{
  "d_mlp": 192,
  "norm_eps": 1e-05,
  "init_std_qkv": 0.0625,
  "init_std_up": 0.0625,
  "train_tokens": 132100000
}
Each number is 128 + 32 x the weight over its row's rms, rounded and kept within 0 to 255. Layers, rows and columns count from 0. The size above them is the row's rms in percent of the matrix's.

# layer 3 attention query, 64x64, rms 0.19, rows 0-63, columns 0-63
size [108 116  95 106 131  78  79 132  90 120 120  76  83  92  71  86  99  74 106  84  90 104 128 103 166 111  98  85  89  95  84  72  79 119 115 115  74 108  95 102 121 112 103 102  98 113 112  76  84  83  93  95  74 113 120  74 108  78 101  93  84  78  71 124]
[[ 72 158 126  73 150 148 106 173  68 150  77 123 139 148  78 186 155 139  60 113 134 151 148 146 100 111 117 118 117 184 122 127 117 146 116 140 137 115  92 146 101 153 143 182 115 143  34 116  94  76 137 141 101 159 189 120 123 131 165 142  90 120 162 125]
 [ 97  85  37 129 150 131 186  98  91 104  96 112 102 113 115 152 157 170 104 129 124 183 130 102 130 100 114 117  81 121 111 112 124 150 127 171 143 152 122 120 147 103 110  76  54 135 152 122 120 158 194 172 120 129 123  72 190 125 183 172 117 162 142 126]
 [149 205 126  92 132 157 163 148 138 120 114 117 156 144 108 123 153 135  34 131 100 129 111 166 125 163 195 153 113  77 116  96 116 157 145 234 145  98 107 106 159 178 124 124 167 134  98 104 116 100 102 142  92 113 159  83 100 133 141 136 135 108 121  83]
 [ 87  63 104 104 121  85 105  86  73 117 118 173 150 108 137 168 119  93 134 129 153 194 140  78 151  96 131 123 137 106 119 129 141 145 146 120  92 207 141 149 189 101 140 125  88 137 108  96 131 162 196 166 127 111  89  84 169 138 149 103 160 144 115 185]
 [135 164 168 156 118 117  65 145 158 129 190 161 116 125 175  94  96  52 168 174 153  69 114 163 113 172 158  95 121 150 109 169 116  89  96 111 103 113 145 146 148 141 107 120 166 136 112 163  83 113  86  82 149 167 127 180  67 138 126 109 159 116 104 128]
 [166  80 170 129 126 157  58 175 186 111 129 114 124  93 177 110 145 174 153 110 113 101 141 131  81 112 165  91 113 108 110 117 124 138 125 116 128 109 131  67 105  57 121  96 145 154 153 184 132 182 104  95 108  93 119 187 119 148 125 106 194 169 157 115]
 [218 165 155 114  93  97 155  91 102 128 154  87 146 124 138  98 130 165 119 110 142 152 148 157 106  96 143 136 141 134  87 149 103 103  79 104 100 114  99  96  55 193 169 150 120 115 134 131  81 116 108  83 149 173 136 184 104 143 113 203 123 112  92  98]
 [167 110 139 137 121  98 104 110 125 106 130 179  73  77 153 130  96 107 178 161 137 121 124 117 137  93 114  59 106 102 131 125 149 110 149 131  99 173 180 142 119  50 109  88  94  67 153 117 163 174 166 143 156 126 117 173 158 109 171 105 153 149  92 198]
 [ 55 103 106 111 131 113 147 134 117 132  61 117 190 136  90 129 171 171  85  99 122 157 132  71 139 134 168 141 150 144 156  97 151 129 151 165 171  60 105  85 175 137 111 148 124 161 129 134 168 133 163 102  94  73 134  87 166 109 115 157 104 183 169 109]
 [184 150 183 151 149 130 135  76 136 119 174 168 111 110 153 130  73  96 156 181 105  62 141 134 166 164  83  89  76 135 132 128 116  88 118 107  83 161 174 117 107 132 139  85 140 103 150 142 106 125 136 147 176 165 130 168 101 126 137  55 151 132  81 171]
 [118 166 101  90 139 169 134 116  81 148  99  81 178 154 122 144 178 162  64 134 103 143 142 138 103 125 138 204 109 134 138 126 126 146 110 171 174  72  75 107 136 179 132 169 146 162  85 137 146  85 134 124  89 147 140  69 116 122 114 145  91 109 175  68]
 [122 146 222  95  95 131 176  90 156 109 128 132 137 108 162 162 102 177 157 156 154 105 142 153 104 142 158 109 139  68 118 133 119 143 177  57  79  53 145 100  91 162 127  91 139 101 135  95 157 143 135 101 131  72 118 162 117 120 130  92 183 120 139 139]
 [111 137 110 121  98 120  89 118 110  50 129 159 154 140 167  96 166 110 154 139 126 136 127 149 204 114 127  94 183  97 151 142 164 120 145 110 148 114 112 121 139 105 132 146  16  85 181 100 138 125 145 187 121  66  99 114 127 144 116 159 109 192 142 132]
 [121 119  75 149 123 118 157 169 130 137  88 121 147 178  39 127 185 125  54 117  92 177 117 111 137 138 118 192 113  95 103 110 137 155 149 119 189 110 109  73 118 152 153 172 109 151 119 121 136 138  95 120 124  90 146 153 135 144 129 148  49 170 174 125]
 [175 130  54 208 126 124 169  76 115 208  98  74 117 144  73 140 143 139 156 150 108 132 178 115 163  88  93 131 152 108 145 147 137 123 115  98 130 145 126 150  99 150 159  87 108 104 148  66 132  96 173 186 146 125 129 118 118  98 112 124 119 118 175 159]
 [208 117 167 131 133 154 101 122 150 136 175 131  57 123 129  99  96 139 188 146 114 142 112 141  85 155 137 115 167 130 136 170 116  94 169 147 128 101 130 166 137 210 115 142 129  96 138 181 141 117  76 150 116 127 137 175  61 134  68 150  99  76 147 108]
 [ 76 113  88 103 132 145 136 140 121 178  81 132 162 160 106 106 197 144  81  94 121 162 123 141 161 114  95 203 159 113 142 119 134 145 125 165 203 128  97 132 158 127 156 174 117 154  47 128 123  92 159 140  84 122 144  88 120 122  93 135  84 110 169  89]
 [ 84 107 124 121 123 151 108 159 159 141 150  94  96 136 101 178 147 173 142 112 118 106 101  82 129 125 158 150 158 118 148 152 136 118 145  95 117  84 115  80  97  38  97 168 106 187 106 118 106  90 108 156 103 120 142  79 208 148  64 155 158 139  76 109]
 [168 130 137 160 152 145 137 183 148  89 165 117  66 104 170 116  83  85 177 114 114 123 132 122 177 135  83  98  80 149 145 104 159 118 154 127 123 213 148 136  98  69  85  89 112 102 142 107 115 123 123 143 158 192 165 199 121  88 141 113 113 148 116 137]
 [111  92 171 173 128 130  87  70 143 117 147 182 100 121 192 131 139 111 145 146  95  87 119 138 182 135 100  90 174 111  63 134 144  91 109  55 120 153 163  97 154 104 137  98  86 143 144 142 127 127 199 101 123 153 156 192 148 126 121  83 140 135 161 150]
 [123  98 133 150 171  75 109 115 116 102 159 134  83  98 208 121  93  76 159  93 172 158  79 154 168 113 168  86 170 147 143 112 109 115 129  93  73 132 135 145 174  53 112  84 133 170 177 108 142 147 148 138 129 125 141 135 129 101 152 132 150 154 108 190]
 [166  54  94 171 127  98 148  62 148  63 159 133 150  77 185 148 129 139 165 168 130 165 127 110  96 113 104  84 133 122 101 162 155 104 108  97 101 128 148 101 158 108  89  92 138 134 181 123 164 159 182  78 166 100 108 161 146 111 128 131 176 125 131 164]
 [122 103 131 113 135 112  76 133 122 113 125 135  86 119 164 140 102  80 158 118 164 133 101 117 134  62 168  65 146 126 175 136 142 110 201 100  67 135 148 132 108  81  93 104  92 130 166  83 202 147 146 178 134  87 132 109 167 122 144 137 139 145 101 202]
 [149 149 165 154 101 103 108 161 173  92 168 176 109 109  86 128 106  52 195  80 161  94 126 133 123 130  97  83  89 154 144 171 135  86 139 118  98 124 170 133  71 185 129 119 147  70 156 104 120 136  90 142 160 169 140 190  97  98 118 111 136 138 117 120]
 [109  92  69 129 119  99 150 123  68 140  56 118 128 132 103 154 145 105 108 138 136 153 135  88 112  74 127 138 144 106 112  96 169 134 153 156 154 171 121 125 197  89 115 124  94 118 135 125 182 160 181 145 113  94 125  80 195 125 164 163  68 159 158 181]
 [107  44  60 110 166  96  97 111 109 159  82  99 168 145 113 100 142 109 164 125 161 183  88 118 170  65 155 116 141 112 115 134 155 125 127 118 131 135 136 149 131  67 103 106  87 156 123  92 169 170 171 156 115  80 113 153 171 122 150 110 101 125 165 183]
 [ 89 172 115 119 138 171 118 133 138 164 132 142 164 154  96 145 187 144  93 109  98 133 142 148  95 170 143 212 120 118 157 150 134 165  75 177 180 119 105  94 149 182 126 155 134 123  73 121 131  57 112  62 120 135 113  91  96 131 123 105 132 107 146  63]
 [129 145 140 156  97 139 157 141 132 145 143 121 104 155 107 119 135 180  97 147  99 136 151 147 105 204 140 168 176 134  66 110  90 153 102 137 166  43 131 144 141 180 177 156 107 118 123 165  94  90  68 113 135 197 142 100  86 137 146  86 115 106 120  77]
 [167 159 174 149  99 139  77 143 168 179 175 112  98 111 206  93 141  88 154  64 153 102 128 152 143 140 127  92 141  83 162 124 107 131 113 138  79 163 136 124 164  89 108  92 147 122 150 147 140 162  92 106 133 124 128 138  82  99 134  75 205 120  81 154]
 [119 122 140 134 134 107  86 119 154 105 144 193 146 130 152 165  95 141 155 142  92  91  75 133 161 139 105 135 126  83 150 116 131 119 184 122 114 190 165  71 132  68 114 102 102 180 169 117 184 126 165  93 162  99 123 116 168 101 102 101 142 125  33 148]
 [107  92  80 115 144 114 108 192 195  71  94 123 127 117 103 139 126 138 127  96 144 167 104  87  68 173 108 106 110 167 135 131 173 123 117 194 164 163 112 105 101  86 104 153 119  82 157  99 156 166 138  82 129 113 102  66 184 128 136 165  89 137 145 130]
 [134  91 101 188  90  77 184 103 115  97  69 168  92 120 109 154 157 139 141 137 144 164 112 109 151 111 120 121 108 139 151 130 170 130 139  63 137 131 149 111  89  94 137 114  44  85 124  89 156 181 135 115 170 142 115 171 157 129 146  57 155 151 144 176]
 [152 187 154  80 137 119  82 128 111 148 145  66 181 143 158 149 167  67 133  50  87 157 112 145 126 140 132 160 143 111 150 129 123 161  81 216 144 116 122 135 128 153 156 118 121  99 102  95 158 102 134  91  72 105 139  63 137 107 145 122 150 100 168 120]
 [170 116 159 162  72 117  91  74 116 109 169 174 127  98 173 102  58 108 191 144 153 112 170 141 119  83 124  77 138  99 130 152 130 101 131  82 100 195 159 160 121 134 131  83 107  97 149 140 147 116 124 124 170 128 103 188  94 118 139 104 188 155 107 128]
 [122 142  91 129 142 159 186  88  84 146  96  82 167 162  62 148 158 112  99 173 100 120 162  97 150 151 125 221 103 129  73 107 116 160  82 150 151 107  96 136 177 152 145 170 140 145  81 159 109 110 123 161  93 122 142 107 143 168 139 130  88 128 178 119]
 [126 133  67 107 123 185 165 151 106 142 105 102 182 181 102 101 208 119  92 127 137 155 152  89 114 158 123 168 123 129 132 107 138 162  63 190 207 100  96 125 140 128 130 162 110 108 101 154 129  78  99 113 108 143 121  81 141 135 136 155  85 129 146  75]
 [137 173  95 130  79 176 182 183  72 139 124  61 113 105 126 147 159 170 119 137  99 141 133 127  70  60 168 198 111 144 114  93 140 146 115 155 118 142 117 145 117 131 104  80 128 120 110 145 157 106 122  47 125  91 124 127 124 173 132 140 198 132 146 127]
 [100 167 152 123 156 206 115 133 112 159  90  84 139 157  84 143 196 152  49  96 100 161 152 126 127 148 172 198 165 142 121 100 140 138 109 117 141 103  77 109 180 146 131 134 159 147 117 108  99 130 135 109  71 138 161  90 116 157 134 144  88 118 170  82]
 [120  64  82 141 116 102 154  73 109  76 113 157 136 157 160 159 119 123 161 130 127 194  85 111 167 100 123 135 163 134 128 127 167 123  97 100 156 148 124 135 152  54 125 149  29 121 151  93 186  92 144 132 158 134  99 105 186 130 133 125 132 162 152 155]
 [155 125 162 163 142 139  68 100 169 114 148 164  70 129 164 156  72 104 152 143 175 107 122 152 102 148  81  66 138 114 121 122  98  87 176  76  86 129 165 135 130 117 113  90 154 172 149 154 153 117 128 207 143 126 130 151 112  76 117 122 128 125  71 184]
 [ 97 177 134 106 154 170 121 180 166 128  90  81 185 155  61 112 144 155  95  90 125 121 166 144  98 172 161 195 105 175 157 125 121 157 112 175 173  80 124 116  68 186 138 115 129 123  90 141 127 103 129  91 116 123 124 132 104 116 114 147 127  86 152  76]
 [125 136 142 123 163 154 233 126 172 152  83 140 142 146  78 115 145 166 101 103 122 122 135 120 120 167 111 143 108  90 122 116 101 165 117 191 199  59 103  99 113 153 134 152 145 122  93 132 127 122 116 149  99 120 159 144 105 144 127 130  76 101 215  83]
 [159 115 167 110  93 130 100 100 101  87 130 192  68 102 120 151  77 150 165 133 170 133 154 125 150 115 143  97 150 100 118 139 145 126 124 112 138 154 121 108 166  30  91 126  96  71 215 106 138 129  90 103 115 162  94 160 127 143 158  80 149 168 145 116]
 [118 157 181 157 125 176 137 106 142 145 180 127 166 124 126  92 143 120 150 142 138  59 145 136 123 136 157 147  95 162 108 161  88 107  63  90 131  82 114 125 116 181 128 133 170 141 114 193 101  88  90  70 129 167 129 154  55 140 126 146 168 136 128  60]
 [129 111 116 134 129  62 144  78 135 113 119 159  94 131 156 130 112 135 142 194 196 138 117 154 154 114  83 118  73  88  81 140 130 122 168  86 124 190 175 133 112 125 132 130  82 139  93 116 144 129 151 136 155 129 140 223 129  75 126 113 170 104  85 182]
 [136  73  90 147 124  82 119  72 122  96 132 155 100 106 173 136  96 136 175 155 169 123 127 124 159 119  97  91 141 125 103 131 166 114 134  33 124 143 152 137 124  74 103 124 129  71 177 119 155 169 170 190 135  85  81 143 178 104 113 122 115 157 145 176]
 [118 144 151  59 108 160 123 107 113 176 137  75 155 160  99 120 171 117 115 103  71 155 145 148 108 113 153 203 138 154 157 110 118 148  99 152 164  91 111  99 146 184 168 182 113 115  90 150 102  83 102 123  96 190 116  77 127 149 128 129  77 118 182 105]
 [140  98 149 113 117 110 130 114 131 139 122 103 183 133 126 133 115  89 117 123 109 135 175  78 120 109 168 169 159  87  70  89 110 175  74 156 118 148  75 143 165  99 130 203 177 186  95 147 126  92  89 184 104 125 169 131 190 132 141 140 104  86 159 151]
 [128 126 136 114 123  80 145 141 123 156 156 152 124 113 100 144  86 145 178 132 152  55  93 121 160  95  67 113 104 135  97 147  95 117 125 211 189 147 129 140  50  87 181 142 138 160 133 130  90  91 152  78 145 190 127 137 130 105 158 128 149 167 141  89]
 [140 153 174 161 134 143 160  84 190  68 170 140  77 106 170 108 135 123 166 122 142 126 117 101 144 172  85 131  55 169 127 157 146  67 126 144  81 135 141  65 132 178 108 139 131 111 148 130  78 167  98  87 133 154 110 182  97  93 107 104 140 140 106 147]
 [ 73  92 104  87 186  91 160 180 120 182  76 123 148 139  70 141 130 161  80 100 154 149 112  99  81 163 142 144 164 116 110  99 117 162 153 179 169 102 120  97 145 101 109 139 146 174 122 151 144 132 161  89  95 105 166 105 164 122 167 163  60 119 122 113]
 [ 78 172 137 116 134 135 130 134 129 101 140  69 232 150  78 122 128  82 108 107  83  99 123 136 153 151 173 164 141 125 102 123 122 140  71 167 120  69 129 145 166 186 110 122 144 153 110 109 115  82 143 143 100 101 155  99 137 137 133 141 128 118 176  42]
 [ 58 134 104  82 148 165 127  95  84 134 119  78  98 170 127  54 129 166 107 195 133  95  91 137 142  73 107 104 129 181  94 136 126 132 128 179 121 175 138 159 147 129 163 128  70 147 156 113  91 118 124 154 105 128  92  81 178 125 162 163  98 143 134 152]
 [151 127 140 117 126 101  77 129 109  95 127 164  84 122 172 184 100  40 142 140 168 134  74 128  96 130  75  56 146 117  75 145 157 114 176  97 127 170 162 132 117  88  90 110 122  83 162 135 174 169 147 133 115 115 121 143 165 161 132 138 121 190 123 144]
 [ 76 165 143 110 119 133 119 168 125 123 116 152 214 147  65 133 179 104 100  82 124 138 152 121 121 148 166 198 140 114 115 128 121 175  96 148 149  66  92 101  98 160 138 158 141 149  98 123  84 109 146 117  99 130 128 126 101 154 154 152 116 113 187  38]
 [135 128 187 134 112  90 162 156 147 115  93 115 115 134 132 167  95 180 132 164 165 142 186 113 112 166  99 100 128 106  89 140 123 149 107 138  92 126 121 135 143  76 142 125 105 117  72 113  47 128 119 149 125 169 143 188 134 159 110 122 208  64  86 183]
 [149 148  94 102 141 146 135 151 105 164  75 131 136 112 124 129 165 168  69 143 116 161 163  82 133 121 115 155 131 114 113  78 150 150 118 201 174 158  79 110 174  73 134 164 121 108  48 157 102 151 170  84  95 136 157  93 146 177 133 155  82 145 164 117]
 [127 157 105 173  81  97 117 116 124 111 167 210  60 120 129 116 170 148 211 136 166 123 157 114 118  84 157 149 102  97 118 135 122 120 152  97 111 155 145 107  97 129  93  93 115  96 169  91 105 123 106 176 151 184  58 132 129  68 138 122 169 112 118 121]
 [106 143 168 128 151 130  75 109 115  91 167 146 142 101 187  73  73  74 164 163 118  81 183 142 205 142 148 116 128 173 134 159 166  85 145  73  58 148 139 136 137 141 120 156 123  80 169 125  95 137 113 135 133 136 122 197 110 148 126 113 123 127 116 143]
 [ 68  89 134  59 116 116 151 143 141 102 103  91 251 115 121 155 131 110  99  72  93 122 139 146 145  85 160 200 167 131 123  86 136 145 127 147 164 183 114 139 181 119 162 152 144 129  85 105 112 121 133 138  96 148 139 100 156 154 135 135 108 120 144 104]
 [136 142 154 113 151 121 231 105 104 118 109 106 161 115  82 155 144 186 103  90 153 132 149 137 111 148 120 103 129 156 130 169 109 138  98 142 130  71 110 148 100 231 173 153 137  73 123 112  97 148 110 108 105 149 120 143 111 141 143 101 112 144 183  55]
 [ 88 141 108 105 154 154 170 132 126 155 119 160 147 174  39  83 151 158 130 144 186 135 121 122 106 165 122 137 100 125 104 178 127 139  88 164 195  56 135 102 110 179 112 160 132 110 115 141 100 112 115  96 127 127  95 157  97  90 162 151  78 117 180  77]
 [121 105  80 153 118  94 110 182 149 149 140 101 102 148  77 130 192 149  99 119 171 185  81 112  98 159 101 168 128 109 137 187 196 145 113 202 158 137 144 103 157 140 133 140 110 108 134  80 128 127 118  87 130 114 108 132 146  74  91 142 159 108  67  85]
 [147 121 140 144 104  93  70 140 156  96 149 181  68  81 176 141  81 120 175 128 167  97 106 147 103  81 110  31 103 126 133 157 126  97 166 140  98 156 174 159  90  93 114  86 119 121 148 126 151 150 151 159 151 131 137 167 131  70 144 141 145 158 105 171]]